Part of a small language model's weights.
Size: 14 layers, width 256, 8 heads of 64, vocabulary 8192, 18.9M parameters.
Each number is 500 + 50 x the weight over its row's rms, rounded and kept within 0 to 999. Layers, rows and columns count from 0. Numbers have three digits each. The size before them is the row's rms in percent of the matrix's.

# layer 7 MLP up, 1024x256, rms 0.217, rows 909-1017, columns 0-127
108:506402539476496554553538461529524546552444504444588555498479489457513494518495446605523435510524512492517495561507563600558469468505483498595501534503405460505464538472395545508497523479513532586525545533395458457521467467461451531529383439468572450555547413469564480526576593492525485582519464462477580562517547581498476459536498490489472488486395522632559599469492527564510452548572
098:520451468502440456469498473527535511550457504548463440528534545545426526501494537495601587533580594427465509543602454512444452440542518481530612547411508454485504477479517432576477447485525521479502494432410569512505455464595440446479496555576519507594448474455440514521424539504538478527450632547516521534466506495538451475479635510464561521480382507413547473561487482518512513532502
100:536528521575533439409532486471488478573503389565551506520461450602497464555484590512414507402531573632488452598525572477437525462559491492459503543500448506508510587524403419482448488524424447509515481541552518613471507528472490512441439535460459482403487509549516522470511541471469545491488505520535466534385484458528461511487513456445553543393502569514498588455605502581459511548524
102:534588436544522486518567523550532500626504498435450459463546452459516443488492465473543442492564546546449545525516514537578450450524431473452512423608514551497517435434504453494481430500454502550536498500550586630553507444526551529414484516422506507455584524541523496551527439395458495564545453442474505495434477518475520449497538552435523434613464492524472536519563474507499544592468
083:450564502507494558523435508477553437474459500500447521490487473504443470574408536532471510440504536437466450514400475539475562464515523450585491468520550495524487585422443461519481533592489523478555505627525552529515524488520497436546438496445485541544390594568472439569554574575473462442539503529581504490533548472548458475540447510436532479587410521550466537548520456458497452493554
102:578479528520458474449438522551457421440449392486462520512538558432489541537521537548436538477500488541455458530485545444557524480569539519488487455512587474484593475517467450519456475536430455432535548565457500485497566523492523451501589579333550482544587547455419442547596506577467480553448542492461406542492544455444450566452383464504528553492482605531596498515536513567543534474467
103:536502501513548446509407382513504514440541500481457524462588492520471497476459485584487519512563474565529502500494404585504496497520528488506468538446481487512527444537507541462355490523547445580510534547505484466560491557519566464486557534538526427541501598451529476474483472495568514550486516472588358541455553523553529451508596481551511478535553455561461509564496403503568456480450
105:501469530524505460468522492558500468465464561429574555426516410508428523510556547480507556532509459538458453505457526424476547495517588439550524539539535465574546515503588419497494538586546474408475434482508484494444501552477395551605514471564425413585479540447547474459377570498528468436489503461476484467525449433527525510480539509485501466493422577517574411476491437541507538433589
098:577428444475548486490486537476611525504597499481525606469513573600476508531525455558497505519580460497580430503525472533482407480473545567430412570365460452467554551489438499502516570487464523403525498527411454519386514497594448481458434472524533573546564450377537422490470486582507521422496466560495420587462473508521452439446493586528511464527444515546559458475518385510592515568480
099:539556494483550481479438503500577514525528580509517367534503450462552446479509555503553522518598413518432475536615476477551495499475518517597533424506449489538528448637443468449542496472482414461441466522542479522560436518531528528454451502456454565613497496466521564455486474466549532489477454463473402485521487460526508487554447604509626588481468526483511537490463511406498526496546
106:441487486623482467454532477486514546445503527401492496557454482590489488500438519493516447505500463581476505524501530458457405409486594494493547514489490494467520525693553485535439489558441469532438448394470512514498495560480525554431471505608363479516526515472430508513472509487451580424499518348522508533506506488523503433476570505564458501483437502483565494523498530472511553569497
079:460520490644414534468389451509520409496364484507493474502431525425507414471528498563418562509389520532558575492565518564471423505503511443465482506461506525579551480471452493570439502494507396405544419496487528477504485477527518428502469527470502551495518464530507470525519500526380514549523435421517500476610613544485503550566437513498572437481478493610490590517550506431608512501537
092:522495487550553451474475470490507463413465484397549509520600535407335454505448522499554521528562569490523512539385465458517465500543411487537503517510479475599472478491493479451503471512508494526551575628535601433438509507529564564498438457425491521603482478489557494546563429539512525545543404597525462519438474532554507502518511498478553490394537539466483527532554420434598487449425
112:516515537493397491479439484503499524525533454485466568546478425547460430462591481628567553545524591461566537443435487582477459456535460418535482484549588421568545523498491539549430436491508419574428425597483496537444503523494385431483508451452483411521484545527511551567511589461435624470519531498506530444509576522488542535487428466392491489467516451546421524504482573551457509620492
092:543506555539492368443478450482432520450492533454510480471478419501516554506533572543474573538549463582495546555450486483570567451508507509472480558459423461576510602498533412467582512481454431388407414480434588491467543399464522522581522485522561467535457519541479484575521558569479491529513539468542487383493528455488543485504466555542510463501514366448529576493479554440528434545543
107:516449642547405438458537490508486532479526518487481571476540437491477624520504514481479509463530537451536503611468461507455506545587535539470541498531526442558518467466521582480419522478581481523486509507429581532483455485498518603454553406424437430547482525466514580522459535493493446576482603500549402518513565540492499510523449413513490419477394397578447537481520484513505525524485
103:605588516501537615429550506481476473529530479574460509568446490624551611508507492474463564571475436529456520558544508494555513611518453524514515557436508377513565493483596534483515527495547434399535539477460524489401489513515401501544508436424432542507561552499511467588547487439360526502551486405502458496440521534597557471506391546434512434511554476473576479442521506516459514530516
116:506480478484434474482507523462460435479448477503459496494405516533419532507437494553507528480386523555582586577427466502572467590514451502528508479466419450518463521578491540506487608516520455482538538524497382459425477482482559535565607580573428390519490559548408519555415520408513486546513504391578400443491547478458506436453458470517434501526423506490567495486563483418532485623479
085:479492485502491538525414551505537436427551621535488406435485506434501500495523486521549507481430506598486565524429543532488521457553580483512440467559470478507494458374491441470472536430482514425558433432458525365531530517417568589470456451476420551447547436525454557455523446448520462493490465434496473513474543472479498547537563486558423498434539557587508515453420412552488505459439
092:481557441489521490529542476493507492526519485584449533494553466528508508476526508457503529534569526513504427524454440512518507492563472474537481436541501488468471500377493423527461459483475425542444467499489568525420540543520548512413483559526464571558367497571615422479559521581459539552465490506444544522469505485534434399451550476594574506548417537466553520480478494430525591460374
118:526624429507572470617408490471511504473530523455483559469499435527462453495553479400547591533440456477420532585507585491565531491455428475466505498475492476575472493463503512542546568479546571400544513532525497477559529513475452448537515474515402485509493514402482530533553524469552489541419538625458437446512626437528541544549483518492600568533518451492420558467446418477522547459469
104:514468564480476482452536578567500454535526434433524531455428547521548442562541500470491588560473600541462514517496503534524490522482459476507453487510528454456481478492495557565500442570478571463517446477423498493483459444462541451411503470511588458537593504559502471568597567523411497542507453509570452452466543512582426542510516524551557551497460492473503497448570417554436513548464
104:449473510465482560454485556566515452559509502480459468436514415483538557527597520549526542552500458552477490482457548444403489535650594560534487477417536442518509481591399491529514507407619484412519516517449504483497547504481474405554565458466528495437578477541505541487534546503525530463483580546453509497486412518539473504542496536500559586483619454500557491569545547533542522487487
092:510514377536397464468454459523462531465533463541503502561545512519520485466486415491487532410514506519413519528496516540504448526572542523535541426528494524493500467426591541537485538491445520438441479488421493545507582572459515432473454567548472485542473541597415462472514485456541508469448508427520605480554457528568536495457582556578510442421543562591461536498527472569526510489470
089:499529473491419491459539473627489555491548411536498414440524529546476577552551495464441520515468597503494550528482575523519473513550462542510528527479602511452378513541504549484476491503449463533542531620543493458468561422495532430528533586501467446514410509424507419523502556488494526523441509429579425483533545438530583512445531509493549468552463468660458575498469553561520494484567
094:501486463481555517553478517457458451499464457482586464505426555482498519432493485598488495495478507531452546485500541485494560482450606572439423533522457486531440552498508528512498438460516444489409362504497480524623401493520427538444558547552515575496414559542574502571486533535394457488552437472443501450495413486573458506524505475598558579579531501530500536417533454572581474489561
108:581441447519536537514500510535474458508560447543513546454513574550515512566489487450453476430535514592425502535572506495561483489514508462500454551431487573512482470475433528496505537531588511396477568538404491470431513530476454480523486513518532491605480423384446457389445417494511456531455523540470465528519532508466538588539590458459460511471417551506498444515438508574444506498541
103:516491503468508503491559494499507448458407531455558493545558633514534514591518461557511482523505459402470526452498494555445531544483504502469518548528484405484489465466494522464577515415403536555536511457566365421475472504537542539571535558539525501508482517500524424502646465466368511518425569554551478466420518453598479527537536550524510545514502473517513482537385402434449544464427
096:611562547468449495488459411625445507485507483443500533450521483413503469486491467564556554540496460528460530530436473553506488536459462411492514582562366471439496442496478533540525410518512471491479500470549541544517589435440507537520492435478558451428471515455585536499561471554514465463445406559600505531438490512496521464494490568467532440526504526508552482489549427615524496539494
096:555574484585527521503538488543494491508473474434529472568429551460505463497425498476471538511577577549543611514521439421473513424484453453475515488485480567517492476510530541509507562513486597473443434504502471496556524486474478604492525455617532523501497543607461489440466491427594525539565421534415505546483588522526478485416499501573535503493584482566371465557501431565546524485485
101:544483466515532508548542451502597533544466459489585498485428526451620573572535601510495470530500469475561435527440559500454501472453437504521558542444462479522464485481416567529514544496573536489542535504432479565535424573560509432521417473604593470565547464468573516551575554474416562450452552534489439558446472445513495494416548432575509494462561523418594564565569499445517560444400
099:550439464495530582503446511480465465600572506516360544412447595395446499491436516448509482531492532574551396506455418408549426503500492489505530497467464501473502492544553537497452559434606407463520549518505540499494567505503562463553462540492475528507479515475592497550509526473481546467484438498473501569505506556542464532445533566508555472532416549495517460620501522595569616516514
106:532547485506477522482528508507548521577486433422435580513610524488400509501493497363483496488472494545466444499420481521507576486498507558431476478505473483434508538530468421460428482389481556411396481518454464555465499417535516504394489476546469521534482515540425442481548417389550515498478482457440518545332446525470509588499481587522472497447507520548447509458470442472507465468413
101:458502591557521499553420394533562529546499468445571478534460514520435489508432536392488492442466533490444482481454428514528486427502452471460533500475492492529462554602584464505470638538472490568454472551504544523476617533483550578431516484428523428524607453471545496531492576496516420410518578489465496608541568480514543541555532505577602491530511489473536459492598467455601479516519
100:514502509503533488539430452511502509475522432498524571371473428547559604451467469585448491432481657484494511491452473515503484580496494463396464607558490542503525535462519511503478522487444529478542430563448534549563505535609519530474474581562519570550524553483496524577526425480505552471584558482537597541553523507611516388464381550484509531573469494506483464542577502489540515534552
093:501479476564460517557542429539539440518471422407554515545524480491536489471502435553608493459473510536483498543533516526429388551508589439505492526478475482503522419546486448433601484517547485536447498441534484553528451544452542417461513522527480397488530485476536554555485554527474509574504505594461507575466427532472527468513556495442461560544572547494565473614420450507564469475438
093:464552391523486523432444498594472386500453626580568456527436437458425556462494579588445526522522408439446483458414469471526528420472426531480487478551514452543468510433564488527506407457509555482517482448495496539488533533452462414473507542466466483520446501575348476513499536439533535466456512546519465560529562495519519530534465589465535441521458452405443466502491539501573494504532
090:466447526544453507520540466537533524514488540437390493440529473441535488442493527531459544587593628392484445399537572452419470502478509456505495450530451495541456442521559535538467486477501575540460503475419636504475474507500481549435514469449495440440532376587427549519559600501460469466510497501456504474477527467393487551491515589524510536558435472464506559452527473459544461518499
099:563431481438549505476469534511546496509556449495543502431459508439620414419466403477545459477521561503572558454517436466523556527519553499571504438481537515471534463400529517566447477515512477414441466447477451478526555489542505502557558460456570472473475526494556478573359543548511490528472466484483497434497485518492476563517537491571562418448598555502438482555526455433509576440387
093:599621544541566487501422467591454517514511302441507492462515522445489469532592531491459442444481604472556473490456532569472512481553419473529530543521449507436493476465556428434499442562546475497531423519479524588507495481452443417494510447519445527554465473552395466489456640551418498501508403400455525616428496468539481541488509521467426533373524551454478583489440578527528506576498
126:514468354582448517447515518513617555519490472552475516498464573541577461565517528492546570492364519397557572595472464504522417561515494430442586446520602413544533479530529524469571443463596525533533498331533480557554475458473533492465561562504568571447557427477379501445448532494566568550520526485531556533558515527536500528536549463445539433502514502491446481446474586574554557524494
106:514540486535463481549582431495480445478504503504472585518421507525441600452575536450488406459494538521497464489375542505482430577550508487477444446508469545432530496458558530437552464591524546423510515458460469473511493441452560561562569476457481475488513526570529489421544459503461616520462587519512530508538391460468541524436386480510574423388522446515492463503563539414434562582456
093:528488487462508550393525469474497520550467416452462477484530578576466500500497483459628481602452405510558403448510488515526536581534561516476399396491473483483373498575582539525538581502591605489411406506493473471518439472484409456429521457479506460514571550511444547472456555509530499475452481477409506488504500492503495513456489574538547452532419520527444490481464470465538484531483
120:470579398471439473485425506535540497487556434547531530495422542547411442545524520571499529615576505455569606576480480462510402540554500448555584441526510423495479493567509524524515428508466490508543477389498509562591540488474475533556504537524504482474492445420503526514499446453565447552382567511425539489508601499567507443447477386461525483415510450437419531446434497569421528527501
097:411465577530538515514499606511517473540487409476495530477530583576602455494638476572542470478558554553607525468523499472421513415527550580535572556465459541485533446574575539486510497572481498416411463468513625481504484505501493491522511454535514470431366486549492641458569497605497467500446583520516565446576533558538556476537391505535573485492449564458468514456465511433473495454453
104:565519568505476520460477416484554468483587461480443525560488425495474459463576492421527504495428501537518536562383480537437486547484696560512581519430574480584487479538487553603549637473519520607467590528553451480553387528548517505551461496486496500632465489510488526484645438551570535520482478481551521482468519479459631509499475572385512538497451419502455506431490464473500565515551
102:497601475549454535455581540475461469503539576563425561433535517568480551488475511462441498478493476506395521563514528543472494483469477479457518517466514419569570483581475540421505497509465546429447584503573452501526453431496432425349468490460579411520504449552432473435464519458583431446476498609517470530417551531516544556495430555494540517583582498398533507553384431423549435564572
100:504504482513583437502505464518597467559520391484498464478526496617574504498495539561473568530527464510481456448502459460412440554575502471495456479512468482474498502541374505580425467478456591491449389412466554518556505506469574511544470465538433427585446489537465461477518456508442539561516544431396536558514526482432416520488480517471536491523561502492441407476484495469487518469483
095:423496529552635559436482491505555465498460472500492582477521539572520482435571510496486508538445501535494550424450550524492497570505468531511604536528526565622512440462569476560430559492424525550447566520519429546440531584413556421446468532471481512500504558498537528429492474561516505471470493505510473481478509645481439606596526508447604529478494377522470435522493492565553484532513
099:478477523459402507494465506532495497563541490514479472480499507483498483481565494497600491473525431540427580531477455525437440415562563529463450484594447495558504465517497525474480521525521483554478397568523424553428415457514561450482540526513529512525448384505418525562455526498573479485509536475511509420552428565502476550585522474418572477602494481538516558499473564462452478500483
099:507472519539412604522482555624515470441443493555472469568539441494506551512524432556510489532493515593521416560491435490571515452619520556471535591601445527544525519543397465575511553477572478483526470466476612446436495383528454555567522434524581436488496544454547620543549521501532544448556500439492488500440435472518542565489458472459502524475521515566586613532439543591410510507551
107:521525563479470566483517415567457484542396431449558498493612511489540517523508513442487438479470495557467443424452505488515439463476490576472525532502406428529572534574531569487551408364540444467538382516481499505426444465486473420507429525528467446505435494394446462543482418501487511560482571461583574542418530440550554476554546548539499475529576573477520510479465486499485467564451
096:505540509540441548516480465479454481555470492537511510433513536541444570489534552560531479421476560492409523506424526492458536453344513539413533614448451493444535515573411569470607490451587505432532530498441469428470506513508545489563517519592548450588443498535488525605549419484385501557505490562509491507499484499564525524457493579567586578501548521530489509410528441435449515442506
087:467501454510595480552517453436477470476513627506504527504506590539500578548419535495496550379497509559458518472516500452504536460512541469517585487522545368484557516596424488477553529424452518530474485538440520405453503505588495498520523561562479551468516425521503428570509481440456511507526557494561402496420485587526435500526618456474529431516508482497529522503590490461508481567409
101:427568542462461492441464449441496535531460540575480418502430438531557596498520535541590503578543584502440573478433602559549502498601508498497524402448528508417531588444523486578542433518499439559526509521486376469458542540466398545580480487436452498464520454490461470585555495515513518481471487490552495566529483502576459522492439538593525506454532463617486585542513376465528410527446
105:555498486559479491357478540503507485510625496480385533472516446509533406531527379427418433528524372506586609547515426534546433486458509528531470532512442555542527512513437516427534436554498542544450465525382483489432506535555457481466446522537547601505437476435505467472489553639475563494474531464603472526498569472501552542440470450511561461573515511467452528531523549555523498505553
096:468611533464514545612483532486558436501481490528485547415529492484474634500470504522432465489536548522540582505494558460586564479450468511461539436420573463535590399455477440508526432438552541471509577459451559520429533500566496559519470644508600560553473499481549483491574579489553623484552456494490491429497460473486514415521519537477455488453502506547457454542464569446574448623554
103:568450476468447436578487483527509452510475416494452429571433521509509497527496584552520494473467551488414571449475557534439392517407477435503484447484504484454642436528513484396526452567503551523492459566505509538560586468503400580598535457547515554556450467459492478574533465499438563429534526455501532569515497449447506507559437559480448530549460541450544519501516581457539643469457
095:461527390562478560560548433455601476627559423474455441464604479522434470482499475452467609540466514569458432503474531493523470467513594611422532484543539493511459535502497553503490537554515540519507512514508505497454545508564456475459533551430475505446427513502574586409455600516462469457463440542505500487440542406470496494476495504536527527495473536460523519502513451579479466514544
101:441511542488499541505472524459490424564463480438515500435376568517476561375488514583491419539584534499636578609495496455576499493470488434416534577492567485412479475510561601564528545472582483493475490483491511535505517473465501485605480600543512447482505398517556415502517519471525525546457553450582556465482483564512508443502515413467519446502580525540556560503410474486551474533581
087:401455455534548497539476478495506477464411560459409471483566475579445415540518549478537613544502482517459439522510500461527516516564633434547535480497475517428481532439536475431494563560495503416519564597527464455467517442497480502538526449428558480561457524486510494519413561609444583420508548466444489518456465415455489479522604439499508533567490445484487606486509495523479562461478
092:466563445535486480532391518492591386518514435536510499517545424503459385549534515434536590527431517453455554572495556488514547508487463468501504495452476447588589590509475483503514544463493488490520541473501464563407518429473484523457548453461478447557527451582560490463556471456463503544433542511494452546502487531475512395532517459573533554574461500420472563479480559545557547559518
115:545421466477460465547464526442510509574471427521487457493535541526495477526543505514558514499509555465481430420475507505557476411457499553459509433474439502443441442525475444512481526474517423473437565422494503493473512497456426626586474414484540515524529504512493429420458564516424428431330542489527470547436489461410518474553524528497549474513420504460628509465478429446617508515542
089:454593543617542450471529494598513485506588459486368459538442534574567482416515545470467510567459418571682464499563499548420447491542506531536587482441451520491547449493587519545566447566535534477455492544531503523586519504464444478529508539484497500514432541547473621564536539416601550483488487419511476520488582578479486457526568518443470435484423541504514545502397521527469480488491
102:587499429573514489439426535471458528498503485509483498559590509613502476619543587522554453413533491548473571475618478549512475471619513473495443516474542531501491495551550466562478573529472496531451458518470573558481597496452416490424537574400435471450513513498482405505430496442501534488522538412482505483481520489483454451494456460473389487549502476496532582453539390475547454509525
111:512392509541473506439535528485527514434550484513584491453521421524607501513546545561487554566408517544497531508535503561497487649533492482613510572434590474393483568446534519531439578446537496484515616489516497445412499451489464508488520481506476520416507495577489498516531501568365494589471510446477432552458534429583549530447508484562500531494469418522474426506448505589472470612511
116:372472502546428568466559527529477491507552491579485453586455540538521415464455475518441527529520576581469475460533653523488461477466558369525600494482478493558487486485518511579515494482489437509452577558497522543525496554518519537594544430498577586547461502473489520340563523450421493505431457512494533517496479484399462462503520562571563453513445537483441525559592445450539497498543
117:490505550436481477471450543501480452475597453559536521420525464521519622448571511539497485548449507571489536427429539587503548439441460542516503521428501501487414516572518439435454476388508451436497439423489563482508560573542434483496615524479474544583520489567525399500539484445494513590496516438579557530455522518527533455527465543497579494448449492548568607549480432389493475458492
102:509526462549395592524504439538443534491541532483599568462512460492421484460550538472536500375486571467591447484527512413612565528478506491518647406473514453465416503490611570486490463504510470414507541549453438531522378538547509504431525558519474578436482552522514481473560422496541482484515512482474487549380528357492560505502473502470507483449498546534516521484488486506557550462446
097:519501500490434512404440542502572433534497499461512484442606586466546522433513492524519522545477505415516501473511574544527512538561545389462515513525519463567590450462555496495465505464505487524465498518498442412491417584513544413483574462428437450489481521494533446526490431561625565541515455508517492538564534535523442569512513491501427513515443440422460530408537537487554453567497
076:493534553485584373442490503574469487425482460504410550486531540517580549476417512411545526543457485499541585519461557598573577522423472448504561489539584500501564546503486470439458541523584504529513502456522516414444507470490518453432431559450440615495506450495544479491502552577460590518568471560487494482538438452609468466459556510465523579489378426543473523504481464523482497403509
096:478514465520485559461516431447522556543481493469487438491536466472476469463553397468563584496492479646512426469584480513511406570532494488488505540497533509492465597468464455512485447506520524579494489426517429539490481433536511422507491453544524486521443546507451495489455481534415498534442519464537564494461425459427449541523490517508413474517531440531598527424510439564510414615562
104:514432551572499487458539488459472624519508466507473529478547491547439582453542430514558564447524463509447532493498549544493509535473515512430547488444561595490485505522534529531563501458497545538536535507449610499479466539530523589497524539472416455563526486532519587591611545451431514508490527487416503474401416449430422432595470504478513472372591550450448590456390502528563551508447
087:494417430544493539487544501567587465534432478545527450548555531513561496423551517480455427542534481383516442522500516505479444449509516443535530536563496428519638535510527499520482501520450507492465517437559524456593529507489465527499559440529417528506399490508455555520552513500538491574629426466447573574496559465594564455465413431484505371533493475509497467407489508478536517465567
092:461546495509525503546439437528520464494479521485538497392498576547486473507495528521418415444483535507471531493551504558516435495527539553575566520451540502509467493474507531457604604529494494424540567556461557432439698510451485424545613564462459460535446563425512542405506507576502440523441550571443440538527622500547480436441477576511589583571475559419564483568515525472486538504472
112:531496534468537498421524454462486479624481529517522408553465466455453555486520597593486540546549466483500484471472472542540582470583485499509601477538513606502490501532448512540516464491511421431393460427532506439565470497482504427457550440533496434536512459455500438526518510615443519483481590482456472456421536463607575411588497472504576495473427484471443548437489481492525470501543
086:426573460425471478512558470517492497440427489387490463468461496542467545524425515581395521538536577498579553571482494472479527532470493531602567485527499487451498491462517397439580453432517458513528519457523537460574415542552442542460499494489491507509479485500511533516513537499475515445451503555500420524383571540519488487569547605497562527395518443500531658517490489505465472584460
103:529510574582499652525362535465506436532481498558526484528501535456541465445490416497576497480515458509493431501530525438424536514482549439414477487499441486491556487562477507546524578527480537471517450465452543577494477477472455535453467412497467494590475506472529525539575508481538482571451573509560505473541457468396514488545554622519610483603471433500509538492569509593587502511499
098:560524548500532498396575523449479447471531504517528451514494470497558554557563439528537588447553514475508566519466569504566510412514640581508436443523550568453479518455513538506451491479495500484553589509559437408491479519461531600476443531549510500433531459481557555555557499530534438534515432519425556564470431491511502515471466522540449538544450545481442555512455534521481500597545
095:508526613481505491541469429496606472596519480518545526507483538449507480550436436459534548468494474531522474476453482532495527608498513517465432496490466514581523538500476497543562494491490467503601382559470593493535480488569443485492510576458453471476393500382504590516518454479602482535513620557491545676564480553518517426538497539448545552449446466556481509582490549489504481552507
106:531441535508476534526606527481518470653513527442504494517511407532512550495556507578499535470498509575532540467432516541620540483439423501603422513478473526562553406493517535483483525469502519475484621522535475550460520432534474473540423515522577531476482484563456539407484427509499481410513486510541418469480416587501488461548489497465430461412501551534529484560434598526614425503450
089:428424581512502443515537540478503487545540532518577496568558496514517454561488535508464508498546466543496481471479546512468417517547521491469504520467486534363413529453522513564519509474468557515522470443509494493510477511532590449598480575477523495478503521559491428559508499478416548466368526494548507573474497468514493463479407546560499553567472583440557433613459401417512481503426
098:450615508534562489607535448531516526437477683505505510437571583536436460526483516537554497511510480454447508562489531638549481524551495523561475530566540447459582479469530576625467528515436476546566467469421473569473491519441463470436417391463486491531532486427467491539433511507488465525468420506560554502488493440542424522574465590414509490454460447535536534527411497534573468493557
099:476498543537409506563531484492558545532531457379435445477508538524472535503494508513476562584483519494529502530467497488526472550445585494527564432408600511516508496492467406415414486415431452539519557424440538532592480542464479546496557505502541506488505482499525552594531563541512472568514587564508518552508560426519561571487526569419537495454543475462580599515560411395511469460511
106:481485618528501553439471467583487534511430392555516523472424524562485510535428515586514516520471444597512472454494459604496529558515369490483445428548419445572488463558460576502570451527491503565424580432478444528393536584438464500474549489475475510531575523496493425595540468535532449527465532523522443443529547542552420463509526506552476455470528461413523501536511497500504485490484
098:382373601554457421504390479409526414462523393535512524470502432449493543557490444520501496481530434524353489510487548420527525495591601483456490465528489470521507549479459478491522500558477552474457552565449499451461535547548467431478482501487459542394578388475482550540526527524487425518514512501502516506481503481543559514555546521443549465476499485499579444514520505512546452514430
091:553576490605614570493559520413458483515476482524500574482538423544436434514559441455525466575526477572535483521471532456505496478548568525538520469502580497446557531566478482447592457504448425538468494591534487462467492588438425437490494453574484494466509467466571415456534562506517529569510413492509505552557528538514516536470503506550539494467495481607486577519424567504448537492517
108:578550518594543500535437530487560590513474496423443455515551493530450491429498504505559540483448466546530528481609651491480384474484486524514444476529483511509575579505535433495530437445588534516455527409402550601480455482477522459495429532498534562496561419495550469475539554423508484441458475528493586580593472580524494424460477515432516526488471566485450515606459461404551393492443
087:568467503511406520510487573517545406425499464547466498501503544471471578491495416480472481564453467503530477473487557578457415483511531552564584543469458480531537412518479477518490518522439597436525468443459540467505474478512597426528492513451434477497586471497394593518473529519483432573540484431500515443575465531578532480489465531507457492429554474575426570453500496471538522513531
100:547496528548401477560588497562470430534465490513510508465510528457503476498494502595511494538461553442538465488505468543551493484562482546519568520426490506518484424624492543530559494522507491543518517476420497580488500461540523458601565555514477422378455571505534500443609479525444526440442474502467514547506508521499452491467604582507585505456531532509520524484550491504490618452506
101:495525420506500468546477517509514491433413424536597382610534495507449504572508527369497564531415505540552512504612481568475480450572460517558510604430481517526483436483490505529662531464459549518436460529564515523461553511440517580488483508534436549504463529462500552554490512414455534606488453453460428443474521506508495441520549530545557435457479517465464439512539533497575566553495
118:568553441449545460459471484522487403531552503527515542526487545531516488414478509527513470538488486472576555516414462421550633503472531508426469552538401493514501476524422523520512439481489510532397545467535502517400545475539460441441517431542564500495480553469492479490513488579471550450567458436481564545497496359571629510485451519491533471516477459477412527529570548552531487517505
101:514586473529478574453476520556439518485469502519490503462477444453532488511436469461492618520572557507468521529567455540447537410502535475471589529544453432478432510518553547562465455442573583473491475471403415506470451413497498533534463618530481492501511545450479477508450533535547558394466601551476526493480524561363546455648581426533486450543500497568446481475576518466439535532361
098:587512532517475452453564533535476499554517473487457614481493561548493473459515473547527438457474509479510480546520503639399530479357485546474518495547472429469542580481486409382545531475494479503515507416419470482516519557535592460491422565488538457601579425569505552517552518484514484470495527510460451582458536480506495511494461570458448488486483483541482536585567513511484467592510
088:532486541455465419612409425562528435576533454571456547574470570467525499452552439468483471509501403498510481500485562498534540454436528526488463523470384512469488514522512512534493461597470518590586511526530583513522511576507516522461581555558440412563512551486508537454569498485621479485480515492553477526472553497486438536562427448445463559468503588539490531580507519555479559466479
096:545469496444428432505494576479533389523589442510537483471516433522457501453483459509431525486513494517456520583521496505525423522465448550486556417444550485542535480467526490469470514477462472428526529585492424582391460538476621577515566547490430471480460493512457496496508543457445456584586421440443460579580531426508501480501442515502517502522447514507544508485503443483461533515561
097:572512601489442585515517433501480498473447497477490470475536479585511531450432505577510472514532549517394550484497483523521428506553556474580574570480517462560418520449484607514514476566485505458549452569492533492549417471575551487503550509474423445470489521443428451418523530506474483468489556475401504560562416442549481476455437624483525474484538484425489462552488464445583591544445
096:454554573472442527489454538444493500580530430504636588469579587550542399447535426541581526472496525584537490483529596462500550455544479498461576464503424422483554500491502540541419440401464451511464478476571595566395458497520492463532437485538518500527429477457488521551576528532519540553492495464460419530463561437486442539525431492537623455491505539509454492547537496508522548484355
102:393581488535430548469464443466509485420578450514547421493574533473425575413464488453542516542557476451506418541564531453394506586446557523439458418549554526408462517514479489554459524571416422558432462494532418466526602516552438544564553425462486466545454520560526505514494562609609603636504601485370523564559496525495520487535535452499466473560509487459479473529513502534540530505485
102:572495475448422525467461521468515498526425475500465551444438541515447542437507500526481476563510560488561594558453426476529436444551453448506554465502489480505472478483470470502547527483555572403468459541511420540556484418490409477482540515357508524574463527535444585517549550520486417533481484475489539555507582446474556526457556428553545496544467603430391444659507454473434539559405
100:523503438473475491502504401605490486532591464556408607566449566578432488513592575570508450494491515498498552596512514526517426500464521522485598463483513465529488456609541530559641512508580517492431444496481460477466460534445336509542497434474401466533527418478443556515485482416536540637536524483483454474503463506471468476523486510512527523496474532520449514526529519506610532459527
109:394566493460481497483468399556404473660488444450550558475382536544560493535550432424482457462481497546532430382398485435542487522499542473584464582517508457421471495479627478538432513477520518510544407490457442482427490499476570461450472500526524444469543510481490483459539527589507448598483586436466526511510406470435509488536602485463486609486508482515535413491539442519548471537368
106:565554424465415487471580517561475493479475506475494504489524403507483517508556578373461594526506476480600447449520517543489469520534429543462503461512531445504398497314535594469483449455595508561450537461436538565476404479544412495430489529480437540464551434523511544500497510561485517645519490462514521488561522525505471465411464481567543561510564505447540532526606524536619539468489
099:583470488445560561560474479529510498493554457548499543488483504483481615521497592430561584540539576479479477552554489434512535478522419521561448407459522540463476502495483493544483472415437482538420454533491557512426574467461413422435603460502566467429528492465464531534580484550561460569538559546404536605510475432572492413481399503437563510491612476582521514409539440573496532517502
095:491461549516519493477476463495530486539442458501532403580452576524541453501496567606519591503460412518517601471475555547417525474490472537490506544552481496533445484535517452494455466582567470526493495507423466467473525515506545502495391515504538375541477457446499464459574461473595489522553618476587531537483500477524489478501446568463503513533529448450458433527597552445484503558486
107:572452527486493401559478486493510485424535591487535497640493511552445399502546504509478351398429480497423585475512415535514544415535493597563543485515539524470492606504460534458553503500506514550361424446471568459465498490427444537491545533523512484547494515438538442508481468655427515615518513528423450531450521431473488499517554453437553513489470481546533621506493467521494507536562
091:557498508468389440540576512583512510509486515564510531486516416572525561531434504529493429522485525533550576427512587464465428558479457462496575490472548470568457484545488514478470474403477504454612432468577602548392510542432487508506426603504501477516446368516491456549531482452495530548531529460564407530467528574583553504503485467461586598523449513511462635646545483488567531472402
091:413566447485582438421429504616545515418430534494412427498480487495469474446480510530505506552534358525522516477409518435575444560457528484556487475576595538464532508531510535475478507565450423517571473444488509401415499532541448490478499486522564456424479520476551507515522447520503540508449577427570611492543529490518478475552499430553474522499496514454554472522484478496520446591397
104:469445526563480507563524400552529439522498445526586535441548450459594555513550587498559475463493463593515527468409480445555419502429580480506472481543473517401505485487451542465502501460438482550492441464472450487337477451491514487552464560510461481532555486472448445428529580444363482495561552515432610482573522475436556497426517473491476531576508505534474475510511429485527507450582